Each number is 50 + 12 x the weight over its row's rms, rounded and kept within 0 to 99. Layers, rows and columns count from 0. The size before them is the row's rms in percent of the matrix's.

# layer 4 attention output, 384x288, rms 0.128, rows 191-287, columns 144-215
095:52 50 55 45 48 52 42 36 49 55 52 35 40 50 53 67 19 58 37 49 55 40 53 51 50 35 27 52 58 51 71 45 62 59 43 60 47 42 55 56 66 23 47 41 54 53 45 19 65 56 50 47 31 52 64 34 43 51 38 48 49 50 50 44 63 34 37 54 53 45 49 59
114:52 37 59 49 35 57 42 54 56 30 32 67 51 65 33 56 41 38 57 41 52 35 65 45 59 48 42 48 52 42 60 53 58 37 48 57 29 41 51 50 49 65 20 48 50 48 28 41 64 23 51 56 49 36 43 53 58 42 66 53 44 70 62 34 56 28 52 40 47 44 78 36
087:59 48 53 36 54 52 33 51 53 73 54 43 64 57 44 61 69 57 48 35 59 47 67 52 56 58 73 43 49 42 67 39 65 56 58 56 59 38 64 68 56 38 39 43 66 47 29 51 48 39 41 54 48 29 32 36 52 60 49 26 64 45 37 68 53 59 33 55 41 60 49 28
103:57 50 58 55 38 45 29 43 14 56 42 61 24 65 55 78 55 31 54 38 53 47 40 57 49 61 39 42 70 43 36 48 13 65 53 64 63 45 45 69 60 57 60 78 46 56 46 56 57 64 66 50 37 54 29 49 56 55 56 52 36 55 44 55 63 64 42 50 36 65 69 15
108:57 33 44 55 35 45 35 34 51 43 59 59 53 65 43 72 59 69 46 32 43 49 37 72 33 39 69 47 53 47 63 63 42 40 69 29 58 43 48 56 36 36 41 19 50 44 52 60 39 55 35 41 55 45 46 62 35 46 60 60 33 45 67 40 45 46 80 46 55 53 57 61
102:46 70 59 53 38 21 50 53 49 33 56 39 63 52 52 70 55 54 39 41 52 47 58 59 49 45 51 71 55 41 58 28 58 40 36 51 63 47 57 53 49 51 41 48 63 20 30 61 34 37 38 34 59 29 40 55 58 50 30 57 46 29 38 58 46 57 62 63 23 67 55 42
087:25 44 44 56 66 51 50 39 47 48 34 72 55 31 27 52 27 53 45 52 55 66 57 57 67 37 39 62 38 40 47 30 29 40 52 53 20 49 35 56 47 35 25 67 60 53 35 61 52 42 76 48 54 50 61 41 54 38 43 29 42 52 47 51 48 58 53 37 58 59 50 65
099:39 41 39 65 43 49 63 51 49 65 48 36 41 45 74 42 49 29 45 47 24 43 40 39 53 65 73 62 31 59 40 53 48 41 51 53 72 60 55 73 29 60 63 68 36 56 56 39 51 50 60 60 57 53 67 56 67 47 66 25 53 50 51 42 41 35 47 57 41 49 68 49
083:57 56 63 40 25 23 29 57 50 37 43 56 38 19 68 35 48 43 51 50 49 48 37 41 33 43 55 62 66 65 83 47 36 41 20 61 50 61 70 47 57 43 41 35 38 60 57 48 48 66 44 71 53 65 63 31 35 55 45 23 43 57 27 57 47 53 63 59 38 50 68 60
106:43 44 42 40 49 44 47 40 34 52 56 53 54 64 43 59 50 56 46 59 17 55 51 52 61 44 53 48 44 57 17 24 67 49 48 50 47 48 41 32 75 21 53 57 43 55 61 57 58 23 58 48 62 61 36 40 28 47 43 48 57 49 52 29 47 50 41 29 40 45 56 43
094:44 62 64 43 41 61 73 50 69 43 62 64 53 60 34 29 58 50 43 52 40 51 81 41 31 38 64 56 58 44 52 67 67 27 38 41 57 55 51 53 67 25 40 39 33 70 59 43 45 26 50 61 73 70 59 25 44 56 33 65 39 53 43 70 34 43 46 60 49 46 40 67
110:55 60 58 21 32 76 53 52 50 54 41 39 66 60 59 39 28 50 49 38 75 50 50 36 46 39 59 30 49 52 46 58 45 50 67 49 56 45 53 36 53 56 65 64 45 53 53 48 36 90 44 51 57 47 36 54 28 70 50 47 50 74 61 57 55 58 26 49 40 74 65 34
097:42 74 46 65 35 35 68 69 73 60 42 34 70 67 38 46 43 27 48 56 67 42 37 53 43 42 67 71 23 30 40 82 35 61 59 52 52 41 63 49 49 40 51 46 56 56 46 57 44 65 63 68 56 49 74 56 39 67 60 58 60 32 49 53 46 63 31 37 55 56 32 49
103:52 54 38 44 49 30 36 49 40 51 64 69 46 36 35 57 67 58 57 52 55 31 63 63 41 54 78 41 39 65 26 47 42 46 58 21 46 66 43 47 48 63 57 39 51 52 57 46 61 39 34 34 74 53 38 44 49 37 68 63 72 58 35 54 51 64 68 63 68 37 27 42
087:46 52 36 45 57 40 55 54 60 37 57 38 35 59 56 61 69 45 45 38 29 47 47 72 46 56 55 53 58 48 43 58 53 37 54 47 71 49 38 42 39 43 46 52 55 39 60 39 55 61 76 44 57 35 64 59 54 60 64 35 60 75 80 76 49 94 45 34 44 42 38 35
090:44 58 55 58 45 57 59 35 33 39 58 71 39 64 51 68 53 59 73 62 32 53 57 26 56 18 57 51 72 42 63 57 55 40 52 19 46 42 51 41 32 50 63 60 60 42 56 44 67 50 58 55 61 65 38 50 61 56 53 68 47 54 44 48 38 38 59 45 71 31 55 43
081:65 59 43 35 23 59 59 42 45 47 54 64 41 68 41 49 47 66 41 47 52 61 33 52 68 57 50 46 30 34 63 49 56 28 28 63 64 65 50 60 32 34 32 51 37 53 61 52 39 41 60 29 47 47 44 52 53 53 47 45 46 42 54 42 47 44 41 43 44 44 68 38
085:72 48 73 30 56 62 68 42 31 41 38 70 47 27 67 62 43 54 40 61 50 62 53 57 45 49 57 37 59 52 44 44 49 48 30 65 33 64 63 43 38 53 47 17 61 57 53 48 51 44 33 68 29 29 38 51 57 69 26 59 38 45 51 37 22 68 60 47 57 47 34 61
107:52 37 55 39 49 46 40 43 63 28 76 60 56 43 52 48 63 38 23 50 36 48 58 31 54 38 37 50 47 68 60 34 35 30 46 20 58 51 67 56 66 43 60 55 51 50 19 68 40 64 54 61 50 48 66 42 40 49 40 52 55 40 39 45 49 33 64 18 57 51 62 43
101:51 45 51 43 35 61 50 32 50 33 64 34 59 18 52 61 47 34 45 37 37 59 47 67 36 42 45 64 32 43 62 68 62 64 49 68 32 68 13 57 56 68 66 57 33 33 45 61 65 67 40 41 42 50 48 32 42 63 61 49 58 55 48 30 42 59 73 40 40 39 44 29
136:54 25 48 47 36 41 44 35 53 41 21 34 52 34 43 51 68 38 36 41 60 56 24 49 53 30 50 49 32 62 44 43 50 66 40 54 45 24 81 49 44 38 46 42 35 52 36 47 36 48 66 73 55 52 51 31 47 42 35 57 49 58 42 60 51 66 39 48 29 50 51 43
104:40 43 50 42 50 26 49 47 50 54 42 52 35 38 55 39 52 39 47 55 25 61 55 56 46 56 58 30 67 52 62 43 60 68 64 31 63 63 59 51 60 69 53 72 54 45 34 31 42 46 29 52 56 53 55 48 43 46 53 59 62 58 42 38 44 27 47 40 54 51 74 40
087:43 54 54 60 04 39 48 48 52 54 57 58 37 35 60 56 58 38 58 53 63 50 58 45 56 45 52 44 44 51 52 58 50 53 66 50 49 47 30 55 44 61 63 37 49 24 20 61 63 47 62 46 62 57 52 49 65 55 50 69 59 40 50 41 54 71 60 59 62 47 58 66
142:55 28 49 40 29 49 62 21 67 62 49 39 34 40 42 58 33 34 59 50 62 26 34 48 68 42 36 48 51 65 49 49 75 63 45 49 54 28 62 39 54 53 51 69 44 63 55 59 48 72 50 52 35 51 48 55 78 39 52 56 70 60 55 59 38 49 37 48 58 63 41 47
085:59 48 56 54 37 55 42 56 54 51 24 60 74 48 51 77 40 62 60 45 78 52 45 53 39 57 47 71 54 75 59 62 35 73 50 50 63 49 50 37 47 36 52 70 34 55 59 53 53 47 37 74 44 44 55 40 54 54 27 66 62 36 41 45 49 44 26 75 53 50 37 55
106:52 47 50 26 59 47 51 45 42 34 45 40 44 55 48 59 40 64 57 51 58 43 18 49 41 46 36 60 43 56 29 66 51 50 58 56 43 36 61 50 52 53 57 53 57 37 59 48 47 44 60 56 28 30 35 56 46 64 62 48 52 40 42 46 75 46 33 55 70 43 47 65
092:58 37 43 36 42 34 29 47 41 63 56 37 58 47 66 70 54 59 49 76 46 71 37 53 51 72 81 53 26 46 48 32 44 63 31 48 49 34 40 43 71 47 43 40 51 66 39 31 47 44 62 50 69 67 56 54 48 75 71 36 72 53 66 63 61 66 20 56 56 19 67 35
085:41 46 56 44 55 50 56 49 67 58 50 35 54 53 67 44 49 60 57 62 60 53 53 42 43 65 39 48 38 50 61 37 26 51 40 62 53 52 53 37 23 68 63 82 50 37 56 59 38 53 63 32 49 48 39 57 38 52 47 63 52 34 71 61 44 51 45 43 50 50 54 21
115:41 38 48 58 59 54 34 12 72 54 55 62 46 62 48 62 42 41 40 46 41 54 58 50 68 55 59 74 57 44 62 43 56 47 43 43 64 42 67 35 44 55 45 32 55 51 68 64 53 42 46 58 53 52 57 62 52 42 58 49 66 34 50 66 55 70 54 55 64 55 56 43
088:57 47 30 49 46 44 35 48 22 48 52 59 36 49 36 46 76 57 53 24 59 49 39 54 50 57 58 74 67 59 44 51 19 29 62 43 49 49 52 29 62 39 62 42 66 39 56 58 52 35 49 59 59 59 46 52 37 37 43 31 57 53 35 42 40 55 41 46 69 39 25 58
111:68 34 37 50 62 55 60 36 60 46 45 54 27 59 40 69 50 45 51 47 62 50 50 46 42 72 48 46 53 37 45 55 42 58 54 41 55 56 59 70 40 66 55 42 42 57 45 59 39 63 40 48 56 42 52 45 50 35 64 28 58 35 56 47 43 60 59 73 57 40 45 60
106:62 36 71 21 40 37 65 49 49 39 47 55 60 46 58 31 54 49 54 60 43 36 57 59 65 40 75 34 54 40 55 69 52 48 57 43 79 37 43 56 63 29 23 41 47 70 50 55 38 52 55 45 33 67 42 64 68 36 38 38 61 59 51 48 50 48 53 63 39 43 67 46
096:48 76 38 82 71 38 49 60 55 35 47 51 66 60 49 28 56 36 54 41 36 38 46 32 55 50 68 43 38 41 53 70 45 49 64 59 34 47 56 49 40 58 47 84 53 36 29 67 56 63 50 64 27 67 50 41 41 51 54 50 55 36 43 59 38 59 40 58 51 39 45 63
105:38 42 33 61 43 66 36 66 59 58 50 53 54 42 46 54 54 66 41 35 38 76 40 86 24 57 48 49 46 36 67 68 50 38 64 69 60 56 39 40 41 31 38 49 45 54 41 55 50 43 70 53 60 45 58 48 56 35 32 58 32 61 37 57 23 49 49 40 52 54 68 31
099:45 52 39 55 41 72 28 55 41 56 61 40 61 59 44 57 70 48 40 51 26 50 53 51 57 54 36 52 32 62 61 41 47 64 54 48 56 48 65 28 53 39 61 64 60 48 49 24 48 72 54 49 52 57 55 41 52 61 77 53 54 44 35 62 65 66 56 39 48 54 52 45
102:39 62 51 44 36 58 57 53 20 54 44 46 42 42 54 64 19 63 43 43 55 51 56 48 43 40 35 49 54 25 24 51 49 62 67 35 58 40 54 47 39 56 57 62 64 29 63 38 65 54 57 22 38 53 43 47 35 81 55 47 47 32 55 51 80 64 49 67 43 59 33 63
108:40 52 58 60 40 46 38 44 46 72 45 25 44 39 61 38 61 35 35 45 70 49 52 54 67 43 73 54 63 37 52 62 65 51 65 48 47 40 57 49 40 23 61 48 56 46 44 64 44 41 42 73 55 52 37 57 38 29 42 38 30 74 47 67 55 32 50 29 57 51 63 74
107:55 38 50 59 38 47 59 49 81 44 42 36 53 93 48 56 48 73 56 34 56 48 49 41 50 68 62 41 46 60 51 61 48 50 62 42 39 42 47 61 34 42 45 56 38 50 40 54 47 39 48 44 25 64 45 48 50 60 49 33 67 58 53 61 46 33 33 50 53 60 47 58
106:60 71 57 48 50 45 54 48 59 34 68 37 45 82 38 40 41 47 57 37 51 64 54 37 35 67 45 49 41 28 59 47 41 60 38 52 60 38 66 37 49 42 34 51 54 39 47 73 55 37 34 53 47 59 55 45 43 55 50 49 37 36 55 41 58 57 71 23 39 56 31 58
102:31 34 32 68 76 65 66 53 53 40 39 47 49 47 44 37 44 33 39 41 43 33 58 66 49 49 68 57 37 52 40 54 25 40 54 48 35 70 63 26 45 41 49 64 51 28 34 42 38 74 64 63 35 40 37 63 47 41 72 53 49 26 34 52 55 37 61 55 41 71 51 53
090:58 40 68 50 38 41 47 42 71 56 56 61 42 42 56 45 55 65 46 51 58 46 58 37 54 47 48 49 56 37 41 39 65 43 57 51 50 53 46 34 51 40 64 72 48 18 43 60 43 68 27 50 45 53 29 66 59 71 53 41 62 51 38 58 64 46 46 42 63 28 67 58
095:45 20 40 60 54 43 48 45 47 62 54 25 56 38 40 51 44 65 51 37 47 66 43 62 66 24 59 70 58 52 54 35 50 45 33 42 47 61 64 57 59 71 42 63 56 59 52 21 37 56 44 59 58 43 60 33 44 68 62 54 62 74 53 39 45 38 64 87 64 39 55 29
091:46 56 61 25 46 48 60 38 68 38 19 49 47 53 28 46 45 55 44 77 65 53 42 33 34 47 50 39 40 74 58 54 40 63 56 46 33 53 39 29 36 54 56 60 45 23 37 71 46 43 46 45 38 80 49 67 66 60 48 56 33 38 49 43 55 43 49 64 39 62 43 49
101:66 25 64 55 50 37 68 69 43 40 39 44 57 75 68 68 35 36 61 36 50 38 22 56 52 55 48 29 49 42 38 43 14 71 43 54 53 34 48 57 39 40 65 34 62 53 49 39 70 58 66 50 57 68 45 55 42 58 66 41 37 48 30 50 53 59 31 16 46 48 29 59
095:68 40 44 34 80 84 31 41 66 50 39 49 58 51 47 50 50 58 44 43 78 60 45 58 72 60 38 48 36 41 41 40 65 37 38 38 54 16 67 47 60 57 51 45 18 50 36 55 62 53 45 59 62 57 55 34 49 38 66 35 54 55 63 51 50 61 46 59 53 32 64 44
099:60 39 51 50 52 46 32 52 67 60 39 43 72 43 55 49 44 54 33 43 43 47 36 56 38 54 53 23 57 57 52 51 53 52 50 44 31 53 47 56 32 40 46 60 40 65 55 61 42 61 33 71 73 57 42 61 54 47 59 56 59 58 51 49 59 41 68 35 51 60 48 33
091:27 42 38 66 50 71 44 46 35 48 34 77 39 47 49 51 46 70 36 50 38 45 73 40 56 64 29 23 57 37 66 36 59 53 58 46 60 48 36 47 33 79 51 57 23 56 72 64 42 60 32 51 57 53 51 61 56 40 51 23 22 32 46 52 39 45 36 45 38 45 32 53
098:33 76 71 42 51 75 44 45 73 70 64 62 64 54 44 66 46 26 62 60 57 58 68 31 36 48 67 33 60 51 42 67 71 27 55 42 76 31 50 43 52 53 44 40 59 38 55 58 47 47 60 58 58 40 67 63 75 52 51 78 50 59 59 75 56 46 58 45 65 51 41 70
127:40 48 36 52 63 72 50 33 69 34 46 59 60 44 38 62 40 30 32 67 39 35 55 32 41 42 46 66 46 58 71 48 58 51 35 52 50 51 58 52 63 44 45 29 51 47 44 49 47 43 73 53 68 52 67 38 35 54 63 42 42 43 51 38 50 28 54 66 43 48 56 51
095:37 33 37 53 58 50 40 33 55 33 45 55 44 72 57 52 77 71 59 50 62 56 44 64 44 53 53 60 57 45 79 41 60 68 77 47 13 52 40 50 50 51 65 54 38 61 52 55 37 55 20 49 28 58 44 57 52 56 34 72 33 36 34 58 27 65 50 54 56 38 43 55
093:54 56 49 77 65 72 64 30 44 53 61 52 53 50 41 68 60 29 69 43 10 44 33 72 34 42 49 56 46 54 34 59 54 72 46 58 45 38 56 50 54 53 50 43 42 26 46 37 59 45 36 30 50 53 52 55 61 47 56 61 81 57 65 54 70 43 44 69 66 66 59 81
105:33 37 27 29 25 54 33 33 53 41 53 30 33 39 53 34 47 50 42 52 58 42 58 57 50 57 44 35 46 32 57 49 63 52 55 37 44 51 35 56 54 53 55 49 55 50 53 70 42 50 65 44 67 27 53 62 39 41 60 62 38 36 50 47 42 55 40 73 52 54 50 42
094:58 47 33 29 46 75 63 65 51 50 62 61 47 62 59 41 56 76 57 55 57 48 47 32 36 50 48 55 47 47 60 41 47 35 35 38 37 54 50 46 37 63 32 69 57 61 56 64 59 40 63 61 28 51 51 42 61 53 63 50 55 57 49 43 42 25 58 74 49 66 68 47
102:66 44 57 61 42 51 31 62 46 31 47 56 48 49 31 43 67 48 45 32 46 44 59 58 52 48 66 38 67 48 25 67 37 55 51 66 49 41 64 51 44 58 61 62 57 57 33 39 51 53 47 47 36 64 45 53 41 58 26 62 56 70 39 47 40 63 56 49 43 63 47 65
103:63 37 33 62 45 59 37 71 45 55 60 60 45 48 52 50 58 58 55 47 40 62 41 57 26 51 38 53 46 68 52 39 57 46 50 46 31 43 47 64 40 61 45 61 41 66 55 78 63 52 41 64 63 45 40 31 38 56 49 46 62 53 49 71 74 32 35 55 61 54 56 45
090:73 52 29 29 48 61 46 44 65 40 44 35 58 56 50 44 45 40 58 46 65 29 15 67 35 61 34 43 50 62 44 37 59 41 73 43 48 54 51 49 64 37 43 30 64 55 51 72 31 43 44 43 47 73 51 41 53 48 46 57 60 55 35 55 53 39 46 27 42 42 29 46
102:53 65 39 48 60 51 49 34 64 45 47 39 77 43 23 48 48 35 64 56 56 38 69 46 68 60 51 60 55 57 42 59 44 59 77 55 30 43 55 55 35 41 71 59 38 46 42 54 71 60 45 42 68 68 51 57 21 47 54 37 60 51 39 71 39 48 25 71 57 38 51 50
092:53 40 58 51 55 41 45 62 31 47 59 34 61 56 49 49 53 40 41 52 59 50 50 22 67 57 63 60 35 50 37 53 81 54 52 31 72 59 50 45 45 36 55 41 56 41 31 52 62 39 40 19 45 64 46 21 46 40 46 49 34 33 54 61 34 64 46 58 60 66 40 52
099:44 52 56 51 34 53 52 56 52 59 34 36 40 42 60 46 40 54 48 41 52 38 71 57 49 67 34 42 57 38 53 29 51 51 66 83 62 45 40 50 50 18 46 49 53 42 20 59 38 58 51 60 62 32 15 54 37 43 32 48 64 56 54 57 77 37 34 45 58 50 43 58
094:49 46 39 56 48 50 50 71 40 44 71 73 66 49 55 42 58 41 37 33 51 66 31 52 44 52 78 71 63 46 47 48 48 44 63 44 54 43 59 44 48 38 42 44 46 55 27 65 67 58 52 54 70 31 25 59 38 44 12 44 44 19 44 51 52 46 55 27 43 64 50 71
114:53 42 42 59 45 55 54 58 44 55 59 33 75 58 50 43 55 60 46 60 57 65 47 60 61 43 46 38 81 37 72 42 34 41 66 60 56 58 49 40 48 51 53 55 62 40 40 46 53 55 49 50 81 37 43 34 50 31 56 50 75 37 44 55 44 53 60 49 36 66 61 39
096:55 52 39 59 55 51 24 28 43 17 50 29 49 24 54 60 52 67 44 60 53 56 44 61 68 39 44 78 58 55 29 51 45 53 44 29 35 54 62 65 50 59 51 43 43 45 52 61 28 32 63 57 46 57 51 30 40 60 58 54 57 36 64 56 41 51 50 67 57 52 42 51
081:49 40 48 52 67 40 20 60 46 33 65 58 46 44 27 45 64 68 53 17 43 57 49 63 53 31 42 36 65 56 30 38 53 80 42 52 51 46 35 48 37 38 76 43 41 73 46 54 34 69 30 46 53 40 32 50 75 40 42 70 45 44 39 65 71 35 46 70 66 45 75 44
106:56 59 32 42 30 42 31 52 58 40 43 44 54 30 25 54 45 46 50 44 52 53 38 60 47 47 56 44 70 38 84 44 50 46 55 47 59 59 54 41 56 56 55 41 45 55 58 47 59 52 65 58 74 54 38 39 62 29 45 55 47 58 57 33 54 51 61 62 56 39 59 31
088:43 67 38 53 44 49 41 55 52 55 52 43 54 68 48 44 46 68 77 58 40 68 26 44 52 57 51 38 57 53 37 35 35 49 47 63 33 50 74 80 61 60 40 47 40 64 42 71 46 52 37 39 35 57 62 42 49 50 54 38 52 48 44 42 72 36 55 37 73 39 42 51
106:53 34 39 50 66 46 58 45 55 34 35 34 40 64 59 62 55 65 60 49 58 23 60 50 47 48 45 56 48 53 40 50 54 55 50 45 63 45 57 51 37 55 37 47 54 36 36 47 61 55 36 66 39 74 38 49 43 27 52 56 52 57 57 36 52 34 26 69 60 56 38 46
122:49 55 50 32 65 55 60 65 60 59 35 45 44 55 41 53 48 48 55 32 48 52 52 66 52 41 64 47 44 34 46 42 54 57 65 58 55 54 57 41 52 38 80 24 50 68 56 49 41 45 56 49 59 58 41 52 30 50 31 63 59 47 60 52 44 59 32 47 62 49 55 63
113:41 45 59 52 56 44 74 48 43 53 68 59 45 63 50 33 39 38 49 42 71 35 35 31 58 50 73 56 69 47 48 44 63 59 62 60 33 50 76 42 61 39 57 38 39 41 59 55 50 54 41 42 39 43 27 51 43 29 67 54 53 48 38 49 54 71 46 65 74 46 39 50
097:25 50 61 62 41 43 39 45 39 73 47 44 70 68 51 46 52 57 56 37 65 56 47 35 39 55 51 34 45 46 65 62 65 37 70 50 30 30 55 30 45 45 45 38 61 48 52 59 46 36 40 36 50 53 54 29 40 56 51 67 55 74 50 33 57 49 60 54 43 62 49 37
114:51 47 46 51 38 52 73 32 47 66 42 60 36 30 44 33 22 65 65 37 24 78 44 41 24 60 39 63 68 55 47 32 28 45 53 54 47 45 38 46 49 53 54 48 40 58 64 48 58 59 55 57 53 29 46 31 65 68 27 39 57 28 27 62 53 45 52 40 61 39 36 64
100:30 48 55 36 59 48 24 56 43 31 33 34 34 47 53 37 56 55 64 51 67 62 39 45 34 63 55 63 42 79 39 51 34 40 46 48 52 71 33 45 69 56 52 59 61 56 43 53 37 35 42 38 54 50 54 49 53 42 58 33 63 56 63 40 44 38 21 60 70 40 51 56
091:65 48 50 40 44 62 34 63 40 46 38 45 40 33 42 41 49 33 42 44 55 51 69 63 43 56 36 43 71 40 36 66 46 58 41 52 69 51 55 20 39 40 33 32 33 31 60 47 45 49 60 46 53 36 36 58 27 36 53 54 48 21 45 41 51 46 72 47 51 59 38 30
108:63 44 70 59 69 43 37 47 63 45 32 54 65 42 49 32 54 54 48 63 49 55 22 30 52 45 69 44 21 43 47 47 55 32 59 68 35 60 65 50 65 34 37 40 41 23 72 56 26 43 60 42 58 45 49 56 59 41 56 26 49 55 51 46 69 43 57 40 64 58 62 56
092:37 47 47 43 70 49 41 40 50 49 66 46 45 31 63 56 51 55 72 47 58 36 37 27 53 43 40 59 36 49 38 45 41 41 62 39 44 67 59 41 45 46 44 59 23 40 60 48 44 39 35 50 73 54 44 60 48 53 68 42 69 57 62 43 38 31 39 60 60 67 42 56
094:48 55 24 49 27 20 39 70 60 40 40 33 54 51 47 46 52 57 57 51 66 60 61 39 67 37 34 61 65 54 53 44 40 61 44 43 84 45 44 64 70 64 34 51 46 35 40 55 50 65 59 53 63 58 41 48 35 54 36 18 62 46 44 49 76 42 70 67 52 60 62 35
097:57 32 46 41 46 56 52 30 51 73 46 54 28 50 20 46 47 57 32 39 51 37 67 63 60 37 34 53 58 42 63 57 47 34 32 58 59 57 53 30 23 30 50 67 60 76 50 40 37 29 59 46 41 41 48 36 57 53 58 66 56 41 55 39 45 37 44 26 60 49 45 45
097:35 80 56 62 50 46 28 23 52 33 20 36 73 63 73 62 47 66 63 63 44 37 40 53 67 58 65 46 61 59 41 56 31 52 56 55 40 58 44 68 45 53 27 59 44 35 60 46 38 44 58 56 28 39 49 46 38 66 33 55 66 40 38 31 55 40 42 53 42 48 54 40
087:47 64 39 62 38 38 34 44 61 54 62 65 58 53 28 51 38 25 53 47 28 47 56 39 57 58 56 44 53 50 57 48 41 52 80 47 34 32 68 46 39 43 51 47 39 41 54 57 36 37 58 66 57 27 64 47 52 48 79 60 49 56 48 54 40 37 66 19 50 52 59 53
094:80 56 44 47 53 70 34 42 63 67 70 35 20 53 57 36 50 61 64 52 46 28 61 55 54 39 57 59 55 67 79 40 55 45 49 59 53 55 30 50 53 52 55 33 43 46 58 53 56 53 49 33 51 62 56 65 51 57 28 53 67 51 41 60 28 25 50 52 55 31 54 71
097:54 75 41 54 56 36 20 42 35 47 51 50 45 50 26 42 59 63 55 46 42 18 45 52 41 74 52 63 66 39 24 50 47 31 47 70 61 72 55 57 63 56 45 43 66 38 57 41 56 37 61 39 66 63 39 45 41 47 55 38 46 52 47 43 64 56 47 45 54 60 59 39
107:57 80 74 31 42 49 48 30 55 42 46 41 50 45 55 55 55 49 73 65 48 28 50 42 69 47 49 26 45 53 48 52 55 56 44 48 49 72 51 58 63 35 44 53 29 56 48 70 35 45 65 54 56 56 60 53 59 72 49 55 74 40 51 52 65 26 67 54 60 48 38 22
102:46 39 32 67 64 54 42 56 56 60 53 46 39 25 68 18 58 60 34 51 40 59 54 51 48 58 28 55 48 42 60 66 60 57 41 62 60 56 50 55 71 48 31 59 25 45 40 49 58 38 73 33 48 53 54 44 50 47 26 59 57 53 37 22 47 53 51 37 53 70 52 43
094:72 34 49 75 54 41 27 33 25 36 50 48 70 33 48 72 52 75 61 58 32 50 55 64 56 38 44 53 52 47 31 43 65 82 52 50 45 58 64 46 78 47 38 37 49 67 57 54 66 48 46 60 36 33 44 63 61 75 40 16 59 55 41 52 62 65 31 64 50 49 49 55
087:59 63 46 56 56 40 78 37 53 46 50 60 57 41 34 27 60 34 54 39 48 40 46 52 52 63 43 48 39 47 58 75 66 56 64 53 51 52 82 33 67 59 58 32 61 34 34 40 50 67 60 52 36 42 35 49 48 51 43 49 42 67 55 43 38 49 27 50 30 50 44 43
096:65 56 52 41 54 54 68 41 60 55 54 41 61 29 24 49 43 49 43 56 73 47 29 58 46 52 58 22 72 47 32 66 62 49 44 31 67 41 50 45 54 36 56 56 29 38 45 44 43 34 26 42 67 56 43 62 42 57 60 65 41 34 45 35 48 48 69 40 51 35 67 41
102:47 42 45 50 59 70 57 66 65 46 60 41 38 44 52 39 50 57 27 55 45 62 51 70 51 52 64 47 85 80 55 53 69 66 71 38 33 35 36 52 63 52 49 33 51 47 50 42 30 45 43 53 52 33 72 62 46 61 33 28 45 45 35 65 53 64 59 93 50 51 58 36
108:82 33 49 53 46 69 47 50 59 55 73 37 59 63 39 65 44 50 62 48 72 53 65 48 63 32 42 61 36 45 38 74 54 65 56 55 62 43 46 45 45 52 44 63 60 59 38 51 49 84 26 66 44 63 37 52 38 48 45 71 55 62 52 45 58 46 69 61 46 48 43 50
092:69 35 60 44 39 41 50 53 45 46 89 44 50 50 49 64 52 36 58 77 47 81 40 26 66 63 45 30 51 48 60 56 31 40 90 52 45 64 54 38 50 34 40 47 64 64 44 51 42 49 43 40 69 50 46 42 54 64 49 28 67 37 51 47 26 54 55 28 55 42 65 23
097:31 55 69 29 53 59 60 51 48 40 56 28 56 22 53 48 48 43 36 61 32 52 63 53 49 54 54 48 43 70 50 52 48 45 54 56 55 46 57 50 58 62 51 24 43 53 52 62 33 61 28 56 44 26 65 32 49 40 30 53 38 37 44 50 53 71 48 41 52 31 34 53
094:44 47 35 44 33 48 48 62 58 48 54 45 56 58 20 60 50 43 42 47 69 70 28 60 57 44 43 63 53 40 65 58 59 43 28 27 70 69 35 54 29 47 46 58 53 57 41 36 43 55 62 45 33 28 49 51 52 60 55 49 39 50 33 49 51 57 52 43 50 25 50 39
099:19 65 47 70 54 42 54 60 77 51 71 58 47 59 57 58 57 66 34 38 56 58 48 41 50 75 57 48 33 54 59 38 39 71 36 27 66 50 65 60 63 47 57 57 45 64 52 60 40 60 55 53 64 66 41 39 38 55 46 67 39 34 77 56 38 60 51 55 21 53 45 52
107:53 48 35 46 24 45 43 63 36 45 48 66 55 42 44 44 37 48 50 56 45 52 53 54 57 45 55 58 36 33 52 24 47 40 37 42 49 41 31 46 36 59 49 46 49 58 42 48 46 61 46 48 38 62 72 72 51 54 43 52 48 57 44 56 37 72 46 49 56 44 52 43
098:42 46 52 32 40 63 35 64 57 42 54 58 65 57 61 37 49 47 25 49 37 75 65 65 53 63 49 52 60 47 36 34 46 21 50 44 57 40 52 35 60 49 54 53 56 50 46 39 49 28 55 62 42 51 47 58 55 65 17 34 39 63 31 49 42 46 57 49 65 34 58 62
100:61 55 74 64 50 58 58 47 44 41 41 29 55 41 35 50 51 54 38 56 52 62 48 41 45 51 50 40 33 44 55 37 71 23 41 66 55 46 42 36 39 60 57 56 57 75 49 44 60 43 25 53 48 27 81 53 55 56 56 48 77 52 51 49 38 45 53 34 60 47 50 43
101:66 52 45 34 62 62 54 58 52 36 45 64 63 28 42 42 31 50 46 27 68 46 44 56 49 77 46 33 20 55 48 73 62 49 41 60 36 67 45 62 59 61 47 50 47 60 61 18 60 44 55 60 58 60 52 40 67 55 71 53 55 62 54 17 52 70 51 53 64 66 74 63
096:41 42 52 52 51 50 40 62 53 23 42 74 28 54 57 65 55 66 54 67 49 65 51 57 39 50 37 49 46 61 50 45 37 42 46 55 42 27 59 55 63 53 75 78 43 46 54 30 40 73 58 73 48 62 65 46 18 63 37 58 62 60 63 28 42 32 27 52 67 51 52 58
096:60 46 37 44 62 45 47 48 28 41 46 58 37 58 51 51 55 49 62 50 33 54 58 59 80 62 55 62 43 53 63 60 51 36 41 55 68 47 84 51 42 42 42 58 50 42 34 62 44 68 38 55 52 54 53 30 28 58 52 36 47 56 34 45 64 42 64 45 47 50 34 50